config = dict(
    n_kv_head=2,
    head_dim=64,
    vocab_size=5950,
    qk_norm=False,
    attn_scale=0.125,
    bias='none',
    optimizer='soap_variant',
    lr=0.0101,
    weight_decay=0.0,
    lr_head=0.00822,
    dataset='wikipedia_en',
)
Each number is 128 + 32 x the weight over its row's rms, rounded and kept within 0 to 255. Layers, rows and columns count from 0. Numbers have three digits each. The size before them is the row's rms in percent of the matrix's.

# q: layer 10 attention query, 128x128, rms 0.051, rows 0-52, columns 0-127
# k: layer 10 attention key, 128x128, rms 0.051, rows 0-51, columns 0-127
q0 074:143083043135126150183124130186151112155135101140154150097072118153174191145077130100109135132101174082114085126135148135152130134177116106168106198148072096172103211122154174135101164141107111101158132139178090177145117103152149118162150133149135145122140096062132114112185159146143128124140149153097083115105164140081120110146088126096104198119106137142108139075205090192142113120093
k0 062:146083108103164111102125144139150147163187133133134106118118150099156091116134115102182155130187075119150156084174105156165099131115146143135190090171138171068165098083149124083224117094180169129132154131124155111075081124144145145106117086191117173127127134165188200111134097122088110145163076069078137147180062073112122133163128115147153156123102141125144161170157151158126143128132
q1 077:123092108135136091076089138193122137099147137134129132189116123164115162102066110120100125213174064112179131128132172145131104122127124111156147083093094180047096104149134064191148147145172150137139108176158117124173101093124081121163114106113123119164167133152095201123128125093078098162121099169191138159140119107173129171147160121135103138123096087166160077103129113160167181095154
k1 070:144136113109163168098130118106118127110140076098151149102128142117190105133096146145123096089109202179140088179110086191136168146121146141076180095118113091094131088152157144045119114126142178102144149173166178134107131203133147118145137136153156139133136091162153099122139100105187151112153108106029040092184154138104130123127114072130150149082094118137080151083130123118131177097152
q2 076:076153122108169116080141192089146174168138152107181108080173150114133119128115132104150134114191078155106198138105148124146159072123101114090152117154129124083120090144106095111150078142176127153141112165067166110115173147144110117100126124070152108116169119166148151080106131151088144155090119115091137097095048071154114107166110076109124113161140170099103123086091195065117139122057
k2 073:133132121126164142122116181133031097068131129128106172114113093102130152056152102123106076146066189164124108103125100110061123121137141138201097127123158139170085114172129108156109110122100190162105058168149167108168138175086102108148104142123169148116089187094084113121125183142134162144121104115164087151057171131205145119118135117141097156140163142134145146080149112124140176145119
q3 088:159148081150147096094085148107083212143143105122073127124115116130102166127148146095123044165134130133121110145133161186171156181178080130153114123098043154092154178158120079122122116121079125157190172122163090091108122106137104140128096159079142124117098128157074182159143103100110096136152158118143145112126149132158115140086103158124082157128133110163102106075138164161215168071156
k3 078:138120145090154102123102148155092166095136120172199149136095131139070156108077091151156122141135140155191151135150091171161112072147193122092163084128101081139126148098208113100128104150125127090103146191102194082195098200108127114148180117157166189146121103156074120101069172130152105115107083136164082126156131122150104154173114102109123142133113123165110122171134109165139091123075
q4 059:100108116137120108163126114175131132119127175111142178106142114195121106122118095138158124064141143198121176117122089107145089101107118085075128121216167069147175085104135074126118101097147067211169119159124148060121153105168161140115135146123140135180133089134078147095081171184180145143078143141077163094142095132147114134132145090107126135095134141136151099128034158111115104129147
k4 069:175154186129148108130130132114138128085112106127092146149148126068144133118153107101086114141092124130119141123150142096128106105092094115152099167087130148134097160142084108121151157129103217174070108128144154174179186154123108166143113201133139145112068175114150105128119149174136121157136145101087054111056130160111107112052171107177086125153138157144096223120151120113137130211173
q5 078:163094146164134131124122076125156178204102152119162117182122175096166093156082104156120109207137105125130158195099190163140084109121102142180151105088119125166149149170184140141128140107142088112195082097113086103156152210109135110123147132186146138159118175132155146139138117086141075151133194133151085159074166102151131163104113125097135172091131122113119084141165144135185163135139
k5 083:170130117148153148126093130146142097165162169187156123120221148114091135141116142144116181127029152130100141131171157116156121175128160142097132117152098162118193130125041146092143111082143137111145089175115156136166131119137160144138099092187103074173199106183173155122121145117162142055155148102185106164090126132081102112161123090139099148166138113102104154086088140155135115085123
q6 067:076121087151144131150178073133173142136121218148147156108135176114167131132114163149115123060091132113177137105042114105112140151129188083099204138119103127140143131126106159147172173139146124077118115198081151175138143105145123116126114132167111144088141093114142072079116143113097070101134096135086156201166098127124124133065106081140152129152144173092159137134150141049122136098120
k6 063:125092193174098117130168186061106037143128129090119175144158119121150073145175144117120121138148138146081178137127152083113129087105090127143090117101112164116117140182085082118135093135136143121116129115147125132116116116031139093126087141112193125071106135122140135117102143136200144129165131144151141112074208205100167109153159153128122130151123069129116145107112096160101180107060
q7 085:147105156094119143109113103111156141110073082116116151161141143144069132117124127186146129083136115148083121115149130159156100144134071154094146108140171183124159085091122070118116128085133084166175102134114128098151122188152118183119149105153115135058094164143169191122132118149155097089144089131243086151109133146106100185098149114124159158074105131121067074126093198165131135152181
k7 086:167141092144183136100147165134118090074147144124167127095084107113156142103145102150128137133059097127106185162083148122122146118121217119097158090146161170124143142159119107113183152202139174141099132176100211093158149161133124121194089181149127102153093097179091098094139131129154142144119130062120109150072104139101154142087161126153126108148145170085130185089070146064132147129152
q8 083:107075111095125197225083106115145115155117125150078100143096145154155128088080151102102118142160157090146154150093153141124137058131074126175135158159125110152122151169115142113153115107159115189103063088158140096150118149165185095144130110215108162138106091094087177094150157179120092111123136175136095130105163096137146113121141149150182138088076139150104157130145199172157077135128
k8 070:126113106111107141122143130151081181173173136127126187138119168075159079117138103067160151126144093110083110132161091145195114113123183098158217102122071161150114112108100111087156169145124086159137175142117087139103091089137126119120169139162139126095126142208178158150124114131140116135161148129115128059156120052101128084098142063154120160078088128085126192141085113126118179112167
q9 081:147172109082134091090073131176099161161158180148152140160098081183099185173093131050164097139201165121074092118187106129111139208107090134121108143157063073143110071136158163139095114153119128072153131144164139136160134095183094154134133121100111096131182096121147132115172146118130158116136147191075128131162106114112168094108151119124069117138113098159139138118148120184100118148108
k9 091:131167128077149175127112093162128146100086171154095182141125138156079115112176121179094158079085109146105117191159034158188174180118137125120108123133144052128116116139186120085099111142121057132142156070180124127157152144130085114094126163081129125120058103140115154091171097154123094085095153085096134145106157170156152113190133116135077120119111121118148082091170118161110129141131
q10 087:133119093092088128161114068101083065112130098170148104118116143116157154040110127150096126084140136163143125160101135092103096194117115065121111135084102178200069115094129125091163151090155142145117161161120120143139172130088118128161077088101103173167133125066156097094133107120152140130095090111103159071172121074141144098157078107100186092142116090167139164110183180136086094121123
k10 082:082138129097121135117120121119107144136147129111122082142107106135086118135193100119123170157126158100195092158163209131115093073134128181145170180125128174111094116066158186151142131113123129156057110134161126146114120088170132117138074153134153189085067087111064149119091108139166153064166164141163118119096041146100119106074136098163150135121141165147058084113151152115135144131166
q11 091:096130114136116162157097135163114116151113149152105142167070098139085100179093125114162134109152113137140110113129173124098145162129064127120094116146099139130108139150097164120131155134093145071110183112177147148227132147130195116160210109119086097139127104121095129127148127096166218064127173166051136164160192173149139091209130120108116141104098091113097175150113086133095137109152
k11 089:059138126148112080095095094154138128107116065134155112146136093136165077155141130155129125186197124185131047182109131101251092152154154143153150124080172109119137126106155090108180144159114087122165150104152120150091110107180131120097130140130166128153134110134142101144113122159085157147142075187091125059160160123124123108089130189131102155099137111135181088125101141178138076109123
q12 086:113149115135114185112154072127121122153137079082129148168138126134105140065107175081076145144096170089179110164122139102130119086130183134164141136155096186136136121155097129244126131145137076152073094153072154120104092148145100156166119067156122156162160107128159155134095123121106127106087129177142102085082129130078084102136163081183098145095135148167168066130169174110143105096136
k12 093:094091128083190159087128099149139106127062071063059140133173147097129132095162104152081121129117102158102136160102117103115157177186158128198121115116144158102156094185137102116097063103138098203115119127143078113141180092150129099153126161142088111125085145146204139133168149173126149176110137117144176118107067150085091098075131129132150087117150127128088102091125168132147177109114
q13 085:088088099221099153089182100189168083130094114091111156106146130095157094166157121161096068123112106135188083127104153152114101116120134131109157135099161184148143151099134130115171112174121130035116188139152051113131142121096151114150171202132150081112139126159107049134094087115080111124166170115101150108130120159151157169115172121138135108133102130093138141182109085121167132110130
k13 080:122144081144113151143098131162149194148116111100100117118166154079132137110116156084119121124135169136104147111067088077081124104190130103122066135075077205096161097148058132093176133057122142167127168097081097074108154148145138144172160136113088126120152116195196101133135086171128117153113171127122092097158130135078097152137134110140148125165131068175149134141154144148172144203138
q14 111:135126160093117082151122125132123127169164098143126097164143119197086119085097119084131100112082156111131155109120173156165146109122181166129108123138074116123106132118157089131092082104092125197144139114153172171134079085157150140049093100212107097182090115136139186132081143135093108172108200136141098157087121081144083080089111133142104109097063156197136145080141102098116110110111
k14 081:157118125133127106107074130111089201147110129235127107122110090105068147147097096135143122134178160065130088109139133199085155099084143144157110178139103158118085136162123125125133159125179152127036151141081077165121108149174114094096161101060148134117115094137149162113173142105157122124099127128141102109171170076136070122120109140100116162068180110138116057167129120108153145146130
q15 092:101144146151136153129128115188163116126115125069091155081175162122115162147106143107104119125115174147164062146088113111086104157144131113121099105123100118183136141065099167162123132147104089098059163151115130133081165127068122126135127205092117057171152109123121061130131104161077101150178113131100146050155102148171139166122188119108174046095159109101153162164127129159158095109149
k15 102:128135159113129103066169157186125104089096095128086151128158092175128138141175136149142171142132092109115191132173123102113094097161150085115133180069170183100129070184125092184130125138139108108102083161069092136159164109096135082188149148099172116158134159147116125117135134112156116164061140112088147115117094127138087058114143136139112208134092160165136106087120169116069104130190
q16 104:140121105161142120166105092127145118155090138144125138121123150106092106139133055167125137106079118119169083176133118105195134166054093122135148107127073112127112130120126119132127144113143107237125163119141182174062132125118156198101085086118089151127034135165181193145142140113117084141167183131187143100106133098126147120107110133075126077122123164122123156096073103100179135091118
k16 103:134187158092084147179131122152088174180161114164136074139136117134142084132104113119171204100105153103144169130150178074097136155118118186135090110124067166130094095102127122112065097134096139153130144097144187162135128108111193135117125140158133139192102085098094135082113093107166146149096113113151124190131096092093187122152106066144131178079129187138129172122111163148129063110170
q17 110:135168109142098131168093099174161117120102125101138128184083112189066155109158142130173137102061192154068084159064160130147176129168141164153152154132116111135069169160166179144113110139124083103125152076166118127115094112156144126075149054110168086130130137102107138143139133118168135146137135160171090163090165071082149086094161148067152110040142108158120082136135105121135117134128
k17 093:133091183145104180141148110176157130105154138136046038126126139085168114166123119135065132147107139136164112188062110140125120131169108070157111100091087144136126140126141080080169142105090136185129134062025141070069149126104171116106118155131122180118117101156105187088119116111156162127117138147140118099162092167101160117126089087132109147149160173145132137156157165099161129135143
q18 126:128104115126114131069140129123133102070125112130144129141117122124073142194197142130120093145121050159109173145108087147070096167134136063095141103075181117143126110124129138142180092140114133109100147089094110149155128190119095089156129155090157153085124148110132051131154109138145122096098118067150127185082133167108125145076184140099177121144107137055114179192131131127172180196146
k18 119:122120193135173179164180090168186150136146120121105163153126108094146125164181149148099196064102091143150159071090134101161130176158128132105134101092156075157208118147162111143109116195144128032108093090157117102131104136116099088125161115108104157145143115075149115134124178174097115126147115120164156119064129131163142110103127200158163131127140111111167118134076140074166135093133
q19 116:130110160184104091054150166083153127095091107178149138202127125139135122111110129136139120156116127155126102092103079128115141136113130144100185107084120146138135154145083088119150164158169211141157115126106210116111109129125081046098086136109166195065103143120113156140116138121148125066114102112128138167093109100159105178153185147081118112130090084141140107170125060066085127170116
k19 117:114104142118169026077161162087120133056108131161115143141121135181126073142105117161172151112142113149081149091212114119092151106129099111116136079121082145146112114156091120148154131121220180105145158156104150127168118111130120159091131151132120135108116134144109132152168155078112137118114094117126154101087093087164058119128130124094090149118120122184116044102087145128127072213093
q20 114:079157142148080131158126152129124113105162156182172125120155100113113144079114140141104097158099113105122193148183138132105064139167109152075096098112137135133093150072198174144072141125135117119166164133122205097110189097117176132151098200069136111154147136115140120102160105135141188093147120103158113213130119130079155083122154113125139134221136083124163166160125103144121130169085
k20 107:133138148072112179130182129093159166132090162174140112089153204069136133099072141149123143089128156118112140183122152142172072067169129104077122137176108117187104156096084141094138107073117094102178155140089098125090180119114196107111126097163081136165210117137118130138147121147104136172160096167109153151141111096120172124132112077117085152170124082158151159136068139107122166133104
q21 119:104155110119105134103150113150117117160152134126164118121170154127153132107131117079134096099086075107126103174081178161203136119139117126117169102153099091170125143089153103093133192104138095136221096190101144104126155171099139074177106148106069088122113094129176153167091077143094177119117058118151139111187077139134168127168143169127079086155093064105108151071145109148138114101151
k21 121:156163130051086119136094116165111092136088161133138148153191128177164115126137133160146133157090116144093067119102120159153129174131141185183191131129187071169130096149174090124144146118141193136160112152135150100183125153096138089145146074127054132121107125121137192115139113140128183159140123178142132133117103087104159049126113208083124095136116102072117127072103167096159128150128
q22 105:136140135088106170127177178166119139063119155158129090124044120139106083163086158166142137181130130174121158123091097126113140168069119123099093161091115177104116112125093155124121073117187142108149185109095129184134164138126199104149113162171137135214141100142116111096102129113119177156152134094133121125113102122145174116163085165069129146155088111056125117084052179158142128133136
k22 116:170119202133072135078149137147132181075084131136078091122103102076088152146134110117106093119127108089150092124086111103110177114102115100112174101133160161103136080105124168143140148124125141172107130167116112159151156139084128112099152132083170051184060157166160083087127167108129174135148173162119126088142111130137169153130109155161112180212184122099145210174146119117130162155135
q23 115:105128124082076135148072125128080048117100141078161113137110110147147092092155072101105156089143102139139117201147151153092114216110125124123128120111150164165142150110120102148174140064116157213120135136125140178203117150135131063125063147137114209184117147134158142136069151136129169200114091135130159108164104084110108115140077156094136097161109140089123137153119121142118127127094
k23 118:152081074123095125213189124139075103078153162107099136125059124144161093084163142077127092086161083118112129173100096135093118157136118074147095145133092141108146132129161066177133158154107160165136160126099105123172181072134085118128163172075152128125156116094112152160107129166145134127113121113084131044153162123133138112123097183137132124136126139063143158137119141086091081206164
q24 117:114140092168140128136147141117083182176119147096132178080164100127159121141165173150123161128108079126121167158114125102137160116118136136118128149113200136132190077139200104155119175163114130124162114144051066160132086122128135131141158122122110124134119202191105092175077148077150105196113128093102102096141086092129078132102102125093076180122154074132114083161133137071123186171165
k24 117:149140139158162199122098110143072108118112101083090137139106152131186096152140097164154202092114138097136141111135092175124138127125116159093152109145096128110136130137125087112109122139143036144100191161053089172168080126073135099118149112139144100053115065131138095156128105112192086120200128053140105118111130109113180108181115154138099108137145131122088051123095152110159107118146
q25 120:116113098128127114138124095131132109089074100153078201117128131116095184146119165155093148100172201147141113107080119091101158160129131134146118171163149118155080112203140101044074136139153151108178131121149123173174147111121120168199183100104097130081172115150087128116093167104120170144170132157191191172162093140115090099112142184099116147068140087136130149096153132099127155163120
k25 109:149141127106130111166157139080151162154124167160129118127128117133096076128126135118147151038066131104152093134130153141122133159063114090120125142148121208175093144146155069126144102126092074112112124137136171139120077189157056167158208090131075101132057164109101104130156123153139134134087123074100162157138063068163176121139118142106149193094127059126125103116144123109086132130134
q26 111:179134051126178167133118097124114117100130162164082105151161068136087100122112145161188138123092140135114076151091117149098120135142181122161116145141205137167071100083101129110176164085172116108148108115170118116171159117145031118120147126052095123146146163186177116145141109099160185121126147113172107129108117129130163134170110143120113168123166140100186143154115067136163071153089
k26 117:140075077132098093079068152120154120064112110139095168135139132126084160180101094080131180082161108108134142114117160199101174125139139136102110181151147128131140074129094155131142195107103164148131116139127125119134113116137014119180205087070141165078147118191107135156127101101164154112140072128129093121080171140149132159124124087114138190124127076133154116125099149099157105104127
q27 128:171180087093131066166101115157125126131138194110120132140121151123110119172133173084133109122172108133140170148118124197081147154116153105127158151106142088125156098167164153175154078102098142111125190143186151104149128184174134099102123131129110141085161172094146133160126088138207131148088165127075080093141134198140065075125143149083104129116083095109066098158094097132098105187102
k27 125:117085098146135133175126156144147123137119133130135112196142174093143079131159129144095128083186122148146163185090111233061137112134187146131139153146108159119131103149109092153153077098139131118137147179161123092099116160124135223167095125091153119177178138100153086111092141057143114141100105075113113095156101131146142153089229083138134113149120142143116136190093083148129146136132
q28 126:129187114095099149175120141157108165079138140158170111100132150131217137078110115127126111156161119073152157185131142120149149141121190135094093148136152127080098090102086098193143125041194129127102127132120163154116152068129119113179181070121147152126137188109122139106122108168079107199069072111133141121100151141121088119130132136137167101095092127165151119160185069168154140129114
k28 121:101116133155080167130165183112086119097171113091157074151130144095191117113063151150141099090130163122112078131120130135108162115123142116166087127093128189109087083170109128093112125116096148183091144141103161141164216111172135137187157110125159107154191157185162110104139100163127151128072108168160098191109171108062117108109103119131122126194106161183165072136121107139150150165140
q29 112:123196154104150115117103147189149169114107137100104150115139137058111173138175086166169157121166157121138101126103071139087128116134130160165139123096153119140099151149068147129119113134135127127157169125094113112103043117166080043147111123135154144212190148089144087128127162122114061136104121117145150089158107101112119124169169147231078154092159141147133112135115153142164113056146
k29 112:117134135055088096155100098171094119158107149114114130096146144151153176166168057153114108164072157110148096047200098076134178151137136122144093162124117128123156147123188092112110096163102172133152130092150065124151162141134115117120111117146181156180156108136129141158165114149141082113128158079112117126073127102079114137101157104148169163105142149160045053120115205133148133089114
q30 106:108148130091136181135095162128139100178132052185084136126108112100143146151169133107151173109086155111076168121065116200129190130131066116120128161146095103154126114090165198132100070099139179091094098170134153090185101094102136190140130134093156144120123112118169092151099086098154105149113124151099138159158089107064117099128157106166160148118155137112122138172165161167187095140075
k30 104:113127099097140181126113178135110142122097169156118138144118151134101120139197137126102155153095105159105129125073126113117139168133119191152111136089077128136149076081099149138092085128099167085131156179186120198178157074196096179145175152108086086126068149172095105146139150123113179164142148127146119175144078185082141100102107110165153165071104147126110112217112104122121148165106
q31 116:153160163098099086125206175076125150125142117123152128140175100112155116129088161083091091128181213191166168133093108132102124128153136161119156109172098156127093069201133151127075117096155161188146099095102059129078201097120121097113098111115111124163166198113155189113145109105129109168133160143132106130123092094159124140112104115098142121173104100161181109124130136165096119165116
k31 118:138081187103100176185119126064151126136126152136150130109162152121118082154104119171083149189118124163115129083150165101152149191152136146078121153155132170062142154193081103100092114125178162167092134153149144148082175144150089121088127121177152145170184108131146182125109126101171110187106125091126122101124092136171197169120086123091121048163113089120120152134119086150089135092108
q32 072:104114114124128148170119129157131108089117058168082157140110161132141129156159094096102153180105139091124104074166134095147136104140101086155065116085124107118093184138098162120099146118098152085097173102141140194225078040093102092145189128162080167101107154096117141144148139152108167125168108125170139153137145157145135114137088173136069172120090113081156130099166115170104137127189
k32 075:094146109114120129144142118151134127184096080109134124180127137159147123208125107133183129091164136134123146145117144128169127098103128139083156148127113046126162067094119155098177136098107116126101182074169072136077122082124102181088214116119114135116149127138173138084135070105103102162148137167089154059192151070073135130129137160109147124078151147116095086136063172156126076127123
q33 070:156194194140108102052143141129130083137132121162146148172195105117151121114145134127127165124076077125110148173103125127094066078075186123059138116101173173193168097092082136136156164195129157099096118107087134112122108106138122099135116165084141127118179147195120188120094067137115145141084143137139157154078068137123113141139095135159121138156100131127159068125150114091093095136123
k33 074:131109111123162159155112130120172108121110156150135128163140141100091204146157108122120162133065175128119092130117160152137166198178164133158112157148125125137156167212135123190088084149095125148158123100122149125168210171119168095089083151110133157140138157103120054137169191131180123136113090183171195166073119127146117110084176158128103134167135098107060135091133138092133117095141
q34 072:164114059105124138159124157167107107171144118088168183159148154185144097136072119142112107173120096141090080152082149165137086158176147141155096148176125093127133099146148119114107100082154120132150105123193093044192169117150170130089054148122136146182129106085111091139169052105148159197100142160120077099103150082129137124153092093114140113144110170187098122111132113133105131098125
k34 066:184141128147143098147040099113175114117192157127099077116124066099104163133092119090099154111155136111149179093200130083106184155049111120108155139101064137085141147150111105090162152149120188152126164143109167151073107121154090105192162092158123151172134151153138192089085170168110139109119139087115138118118206099091119144150132095129122122167080135104106136125160128133167138117110
q35 065:136079101164147140135141099167140127147135176162155156159079151110135136130109134087079135150106167099168085156183061126083123148148097165166127103131173137248129104152187102125142164113152052139161105123186141143095104153157129098144181164156137176139113126088104151101137124120114089122170142122091119198125098170110111157111132085108117170081124076070161091107185109175120118119125
k35 077:163170147081088145133157143151098135099141095162149139163157178224135165109112136157198088126086105139098154134142094176130104185171127074164141114081124135139209129130104133143188095156180142138124122161068163141126126092156114139118158155180114155101173095142126165102127127145126123130152136115123106189143093059076122086100112155148125144164174158108131130076070167204126116147160
q36 077:202146053119132101136107161150120114150156155116153095098107085166113146145102125113083128109142156089053082106176125166142124157105143146202053119170125082102108109173123178136051112069137132132162120162123096102114162137119160159110143147099120104116139090052102145144118164142121194184087140166101115081131133104158147068123088121062126129147161144165109135095129096123087119092083
k36 081:147107106136082110132084148131141102119171106161130069124111106124151074168151096142140156117153091114164112117116130175170100137087115153148112141111118124090165084108153133040146136118127160112152138077150097143081070041172096118119149053163128195140155123176148181123125085158150086168125157117104095154179184100062121159111101102117135122091079146178085084146154124148190129081122
q37 084:107087170140108200148148057071145129099132152155126156127091124100151101145166136161126117079069147119183120084075157067111179117143206088075138171153164149159142179119101150150153141118181127070048121131105138196100150087128130115111078121152147149138144149100151109067170102131144097087107140086081142156140145134121134154083171107148132112126146190118139134141133104115166107109183
k37 070:101138117133107132106196144150158139132112151082073170171159151145135101208121133195121117128174082120101165157144158092115087158155067150148142117155130204122178087119117135155112135103143131102135137157124131101137124147177106125134118116067172101102129192076128109159096132126097193169080117151132174085145097131088098162153105169088141070098099083112166094121094109146045100179156
q38 085:081140133169100090096139112061098163133139058119123073085194147096125097081113146102149120107100159172142153105077124091147198112048149110067167133180140157122112143085123100116137128151136165162076151158069126147072153077158090091138090121116108082175146121114137121073100141134134093084095130084139198137175124192138119118112174119171129094125138136129137172120138148087137120157141
k38 083:111170154152121121114195189132115101100125153094094135152096118080164158139148120141073103125147101116125161166115097125080085079189108142130116156124104154175134137130079120190096125125111167096111104129178082170122125174095170118099088130077196129082096147108098086203078162130131174184120124175145118129057128151201133177064108161136101144113137134169127132132166103085091119144129
q39 078:103142080121067105203100095172105139093130122170159208149159154154157125133133127113134159078109139129124163099105102086148206146127123155136106131151223163084089096135137081114126104064072164167123139142135150116119158060139149156090100166101096119139103146109090149095129179142129153153143092148183189153177125174086153096135104113124132134141117157159133136097188119084070110155111
k39 081:181096097181145159178125156108131100131152048095116065118098131157090157108127122105106142138148131111145150152149094175110165123128164140095157139167085195114133191091123127052121132138116058081097152138166114131139068170111127121049135128107141157165076126148089178157108098144121063148180100100156145141121153159168175183112113105160151111143150132138148117165143134172135119044101
q40 088:158124139069149083115131102151062139109160156132133179148176145146146108120124158061139093050149150126120139135081137129140084142076164146080096130140113093148121133114125097155130146150165111149169158195144154074095064066148102156102103108117122138124205130099091119121127128089145139148167106150071121101120087139162108059097096154074140195155135100119139110117167171120072042103114
k40 078:175125149143135139122158151166152153134115082103117126111126115142101153098078082166145154108076149141140131099123135089130212084152120106102084105117117144128179075125121083134101085064182127159099148144203080106172155118136143062087073140139114156093068115140154159125149131093165107137113144135167081167039147133099053115173104111102114124123117169161111099107122182182142169146081
q41 085:061144182201119108111173121104155110105103134144123075140120119140150166135103168151134103142115066139194114128131108133109157138139130129107162124090124103131148140096113152162203164131135172061102160162154118129153147202137095124161145153139174123127145141160153069154126085155120100089165084126113105198162130170114074213121134129145140083164109103073127133163101081115172221148131
k41 080:120103168129127138119164068142135156202132155148121146139152114154099135179148113112110113125116134137096118162175186074117088039150103116143160140122173134164145096161127101243114130141090093139118111068112111121149162105089143065169094181065131114076132185102129068135146142155114148147121144160146144156062124168122116098145165145117141143181120079147129152116091102088123089193148
q42 097:147155135090066069179162113129163132125118166144196135136105075145149128133095155077148091137176133196079076105121090082171151131083076148114128149179149097146102080117158109104096119129136140186149151133105122118072121128208145151122106130156108085119131113093061133104137062124166148129148138207137147157136158132079092127077156175080124125149142148125187121108170094126108136186127
k42 093:142126159094077199069096177158133103139140098144130129081156191169108168158122141161111122133169087108177140159122212160136170188124167132169085129097087166089147142189137135117149109067163169122147104112176136099140094178145181127125126148125116075142149131110124149096167117148161119136156133064083121088144134170102119111125105152143141123084120060164192117085126170118096133071099
q43 092:125167163114105143078122133099067136160129175137101095125071166140056107130139136202141067131102076113106179160130140149151080131135129132072152119143093153170097162094101160138087137108148164092106140071143095114110164083119149121170123154118139133081073136135111150078102098094147135170111145099130125144142094115102138100142173139109105145149069090098114077141004148134175078162160
k43 087:108159100088129111145117116105165136109162139160113172137173087140058083066114147161138193088096169132135094088144147105137160172099108104169105061133101193076078082157156107145129091098092103172100027118105161111158177137164141145113144137155163109148159121096109105131104130180169131104153164153134147186114104193131076141137151120119171143122158136122110117148103119126068057155130
q44 091:129108143144191147124183149078146098119150141134161172146181153148115086139112171146116127087116139184136145109141127082074072090128195119067136091079199130177165153103116129113111186164100134131089122098126148160109116111136078051141142133118146116140132119110130033098132110170129092078093139093096115145133119133192099147175194119087138097175128149099165168118109140061100126146127
k44 074:105104118169064155152135170062184148164145101098147115134162071062089124171165121183127122102126160098125095126088136155160109136112118150121102120119095121094135080142102090132135102062129110123115113165163112116107162184164109065121153176133121075081103128126165147128129178146068212113123131125088091161080185163107083119161099184103108116127167126136152079144116115129113183173072
q45 096:152097153111091169044068057132110105167109077161087150181125076094102135105084131092107097181110141124121076152094157165143166161201091133130109120116043118170080157149135157084135107078130074150168099065133091138122126114117103145133120110145114173108125128111149175133149085081161136097141111179134098140084144088125155130134129129143121154092112099145105123137140189173126091061131
k45 092:127171087108105145146082158151093180143095198175123103173134100099139133136121102094181117102122154117156087096075072183074133123089124201139122156149106165158092116122172138139138137118073087153068217109089191144124171094133157149099111145115144096130102070083093128112123112094165116072129119124144088152103122051096151111114133107090134181100151167086126114169118159124149129162119
q46 074:105109115142123122149175105108098144108144166085156135135101113117146176120174099061119093118121203157115112029137179131158098121153062167067065141172171141101154114123156089124110057163123137115132103090169095117120133078142126101132111094181094096149150111108100151191106089093093111131122131170106083121120085092173161082124149152141152086171158110174182165124122159107133071115116
k46 091:129142222108173108095118124072116109107125122125158111124161103126140142154189157165132152050160065161149159142137065142121195179102136126120094089078135081148108109152136161131142083146163150070120108118159143110171111192062084115118124142127103105094125141055114158130154130121116122097128146121158118089075111191190127143139141179126145117138041170110131126073162154118153146134150
q47 105:134073175150157125107157114055208128144107109122155138164125086136092141183146143130166083146101122177092111152052126123084119175175129151119163106148132146196111156118062116076156146112106150140073116114160150137099157176112046093120145128163141143104113125107147134152165146072151125045186124130126125165091132101150094189076154109147134116056115111111088132163126124107143115089121
k47 093:171189127048110159108140124122124132135128084129152089117153102148143190160117117139137130112092161129083128143020058151153170152147159121145092118164160119090152130154129084104127111189146107165078135090090092097130149211150105146154108205174121114142141165106116143138157091128165150158192138109096088157176116162056117085138187160153149129155109138107144122104134143154142088149138
q48 112:121131102129147117187167088109127159144192143146129089146141122151099109114115105105104125149118152166141106120060127171085180141172170106134149166200087096138118159128097108190055127108157122140141131149059159135094154123143155107152105084110097137122090132128174159114090112063146154120143111156161106112141065089158133097142103153137139078096144150060162211115178126139190043134099
k48 094:108080086155165109135129106119082147119105170141116204153073125119064151144105127112087081189113140165172119095165174092149163111178090103147109151131141086150084181134174108151158133161065100128137100091107097153097064091168149208111141143136127170122112120113146125170177170085131126058169072100163115103148172106120072120156140141140098101094134105136141105155161116096077149115102
q49 098:118147076094129141109145165091083139159079193123099210070177109080160125137124148128130118113133166133056104176125087144120141172108116171161119104148146184169087098095139093136149149125097091142091094136197131116142124106146050157109145147110111147170089091174107139145148148129147129117154083165096144113134109115178137189159161054140059138090162113140154089084104078120118098141098
k49 109:187155146160127130140205124125179155126174165111116125147131107136126099119175117095074108082133113142143126112103118153060073113162129154108156139127172191151138211146129152194083048123107163109071082206150105156117186165116168089114156105108148104099097105146127108121100155118153134106143163168124101175128107154167166134113129096109095158116136131133113171154100076083152144118205
q50 119:074133087050142110105091133089061085135077113173156113108151116127106086142132143165125057170124070133135147166138044179084141133149181100113123174088092145140106171099156153174146125161124090139119145101038154146120154179139161121166120150121160171082095155121155084063138092119139145087075101134125155158175129133131112163124142152124113141114095100103152165178143110126167152138165
k50 122:117097098118091113097064134150104117164122159167175088121143171138112115135103104140086067153099120133074094135127065220126120152099176122170084125136099166084155172097157126144127100096121090161138138101082091148108143113136107198110087110152118123107088130166112144077100139118164138116129145109178115104169143105082186126083158078110129167127110099148101125092161141238184118081137
q51 125:134080145160152159109190151182131177135179114073203149167103162136144139171136154042140084112138170184137084129139157120150135149113123146144115154189099056127152120138103146149121091163090109075055172123139180132085132155132156104156100102172132094138133101105118108131110140097117088169140141096123121168075123129122085122098143177075108122136099091133142147115154157108116185094040
k51 115:165111076167163089144160135125167143144141138179206120140130125094129115125055090095110063111130124129157066131135145134148182143130102144133152121197081062118117163109082123127120104102123166122135140080153145182075129105163101113087118041160149188118059107128152180143145120104140062098133173171123154126135166062162124138087127123117126185139129134153102168122160153155149104113080
q52 115:117089117100102157086095105125156116145157130163112126053159075142154140097189104130081151140152091123143136139071136122107193164133136122185145111102166101137135088120150180131141131135104157099147136075123182161151121140114148089115085161152121141185125174146158165142053108141112151165107123156114104126098108184137117163090011125187127112049148143132185136145187135112121144071104